config.yaml
num_hidden_layers: 14
hidden_size: 256
num_attention_heads: 4
num_key_value_heads: 4
head_dim: 64
intermediate_size: 704
vocab_size: 512
hidden_act: "geglu"
norm: "rmsnorm"
norm_place: "pre"
norm_eps: 1e-06
positions: "rope"
rope_theta: 10000.0
rope_fraction: 0.25
qk_norm: false
attn_scale: 0.125
bias: "none"
tie_word_embeddings: true
parallel_block: false
extras: ["capped logits"]
init: "normal"
init_std_qkv: 0.0328
init_std_o: 0.0328
init_std_up: 0.0328
init_std_down: 0.0
optimizer: "adamw"
learning_rate: 0.00202
beta1: 0.95
beta2: 0.95
weight_decay: 0.1
lr_head: 0.0096
max_grad_norm: 2.0
warmup_steps: 277
schedule: "wsd"
decay_fraction: 0.787
decay_shape: "linear"
final_lr_fraction: 0.1
batch_tokens: 65536
max_seq_len: 256
doc_mask: true
train_tokens: 367000000
max_steps: 5600
dataset: "wikipedia_en"
Each number is 50 + 15 x the weight over its row's rms, rounded and kept within 0 to 99. Layers, rows and columns count from 0. The size before them is the row's rms in percent of the matrix's.

# up: layer 2 MLP up, 704x256, rms 0.0854, rows 347-353, columns 128-191
# down: layer 2 MLP down (transposed), 704x256, rms 0.0811, rows 347-353, columns 128-191
# gate: layer 2 MLP gate, 704x256, rms 0.086, rows 348-354, columns 128-191
up347 092:68 68 44 45 24 48 44 48 56 37 44 44 45 48 43 40 75 68 64 59 76 53 54 68 73 50 51 60 44 43 48 50 41 31 66 71 68 64 72 51 52 55 46 21 64 54 36 45 36 46 61 67 30 48 49 27 68 72 39 45 44 33 64 56
down347 097:49 26 62 51 73 52 37 58 33 60 69 51 55 42 62 59 43 48 47 60 25 84 57 35 24 44 25 62 42 66 41 59 54 75 23 17 60 53 79 38 78 48 43 65 54 32 43 53 32 42 50 54 74 56 49 56 38 50 43 24 34 73 43 60
gate348 096:59 80 78 44 54 38 58 29 81 18 57 66 36 44 58 51 77 48 51 43 36 39 41 53 36 55 70 37 30 38 52 37 56 51 81 92 58 61 44 50 60 41 49 65 79 54 67 45 41 52 83 46 68 21 41 65 38 38 51 69 33 41 46 49
up348 097:68 58 44 36 36 48 53 32 71 48 54 80 38 38 68 36 69 43 54 25 29 36 66 41 38 49 59 65 41 32 51 37 55 46 74 83 42 54 31 62 55 35 33 51 77 50 57 50 28 52 73 68 73 05 52 74 39 36 47 58 18 28 46 43
down348 096:41 44 47 61 50 69 16 48 36 40 59 58 65 52 66 41 25 40 23 57 52 34 49 26 44 46 54 66 70 25 37 61 40 72 69 77 32 61 27 65 36 46 30 44 57 42 35 50 24 61 44 73 68 31 57 40 35 42 67 45 39 12 63 40
gate349 096:45 65 48 37 39 77 35 47 61 41 41 28 62 39 56 42 36 42 66 56 54 29 60 43 40 44 57 58 69 55 28 69 56 36 39 73 52 41 52 30 47 90 66 29 58 57 51 62 58 64 39 40 58 51 73 42 42 50 07 42 35 43 47 51
up349 098:40 55 51 45 44 43 36 32 52 22 50 17 40 66 50 28 38 48 69 70 44 46 55 61 25 45 72 46 60 38 42 53 61 23 47 30 59 61 54 61 55 47 48 51 41 56 38 71 46 76 63 59 72 10 47 56 21 40 27 50 75 55 57 46
down349 095:65 54 47 22 52 26 56 51 33 46 39 77 43 35 49 64 60 17 43 00 29 43 61 63 38 44 58 50 56 40 54 65 51 54 63 50 45 67 64 34 00 37 37 46 68 42 59 49 50 43 64 62 47 61 72 37 50 67 31 34 58 54 60 53
gate350 103:47 44 51 37 50 44 62 46 40 61 53 42 71 41 26 43 68 60 33 52 52 69 50 60 86 46 46 52 39 46 78 54 60 52 37 51 65 43 66 57 44 61 45 77 71 61 56 58 52 39 67 15 38 46 43 47 76 45 45 39 57 39 25 48
up350 112:49 77 61 67 49 52 60 63 45 25 47 62 35 58 70 23 24 60 71 64 31 25 49 55 46 18 41 43 70 66 56 25 58 35 50 58 34 61 43 52 41 20 68 59 42 48 45 53 49 61 53 57 70 46 48 44 51 50 77 45 29 33 41 39
down350 109:43 53 54 57 51 38 56 75 29 59 30 65 48 62 53 53 58 70 28 28 54 43 45 46 72 60 45 20 57 55 50 30 52 42 43 67 75 37 71 61 39 52 26 28 69 49 54 56 61 38 52 52 65 18 47 28 54 41 76 42 59 40 43 50
gate351 100:41 60 63 57 46 29 49 31 64 19 24 52 39 62 52 27 59 67 42 51 84 82 50 82 74 21 26 20 41 53 58 73 28 50 31 46 26 59 49 69 66 65 29 65 44 62 44 30 55 46 79 50 40 33 34 63 61 60 48 43 42 50 24 19
up351 107:40 49 41 46 51 60 49 52 50 72 67 58 61 35 56 44 35 33 26 57 47 00 39 44 36 44 68 71 58 43 41 43 74 44 84 68 88 52 64 44 58 48 64 36 36 63 56 44 48 53 31 48 77 46 41 41 63 52 57 85 72 14 63 82
down351 101:81 55 23 34 54 32 70 63 53 74 23 37 63 49 61 48 50 69 61 49 62 51 57 60 49 24 29 60 59 39 52 78 43 36 45 79 47 56 46 25 73 50 72 45 41 60 60 43 62 23 73 67 27 49 13 31 37 29 58 33 48 38 45 55
gate352 106:46 56 74 51 45 55 59 38 63 51 27 49 32 62 57 59 46 45 60 38 56 46 16 54 70 38 99 70 50 50 52 52 46 16 88 42 62 53 59 31 64 60 65 51 77 71 59 48 35 76 48 59 45 52 60 47 34 60 63 48 54 68 66 54
up352 104:41 62 38 41 55 61 39 57 51 52 41 14 40 53 48 72 37 55 32 60 36 54 55 34 45 42 67 55 38 13 60 29 51 41 60 88 31 14 62 42 64 45 65 71 46 60 64 69 21 35 39 38 69 60 55 61 52 64 33 27 61 36 48 35
down352 106:44 46 45 26 53 76 51 18 71 46 52 58 55 56 28 41 64 39 73 41 37 47 43 58 47 38 55 42 63 43 56 40 58 65 72 71 44 64 58 78 21 85 39 43 34 34 54 32 69 44 33 52 46 67 68 67 15 71 62 25 62 54 31 47
gate353 111:57 40 55 60 51 53 51 65 67 34 43 51 54 58 37 37 26 79 54 43 40 70 38 54 56 62 58 40 44 60 29 62 34 24 40 59 54 38 44 47 59 54 27 45 61 68 23 23 39 64 62 44 71 27 76 42 39 37 41 43 45 57 59 47
up353 119:65 34 60 60 50 53 30 40 46 39 59 35 45 62 30 30 30 66 31 41 68 71 61 39 42 49 18 61 75 35 61 45 63 36 72 70 68 46 51 40 32 53 27 39 47 85 70 33 27 35 60 56 61 60 83 38 49 33 27 41 40 38 74 60
down353 108:76 46 48 39 50 63 19 65 39 68 76 37 56 58 44 61 43 16 63 51 50 46 53 45 86 64 50 48 56 36 53 32 46 50 40 38 61 68 37 59 17 35 46 43 57 48 68 25 32 55 49 31 54 58 59 53 22 51 68 35 29 49 59 77
gate354 108:30 56 92 61 20 53 66 31 60 57 40 64 62 60 49 62 24 56 41 66 39 46 54 41 37 18 55 46 51 36 47 58 28 40 37 63 36 71 81 52 68 55 36 55 40 77 33 56 61 45 42 16 56 75 40 59 60 43 39 65 56 58 61 52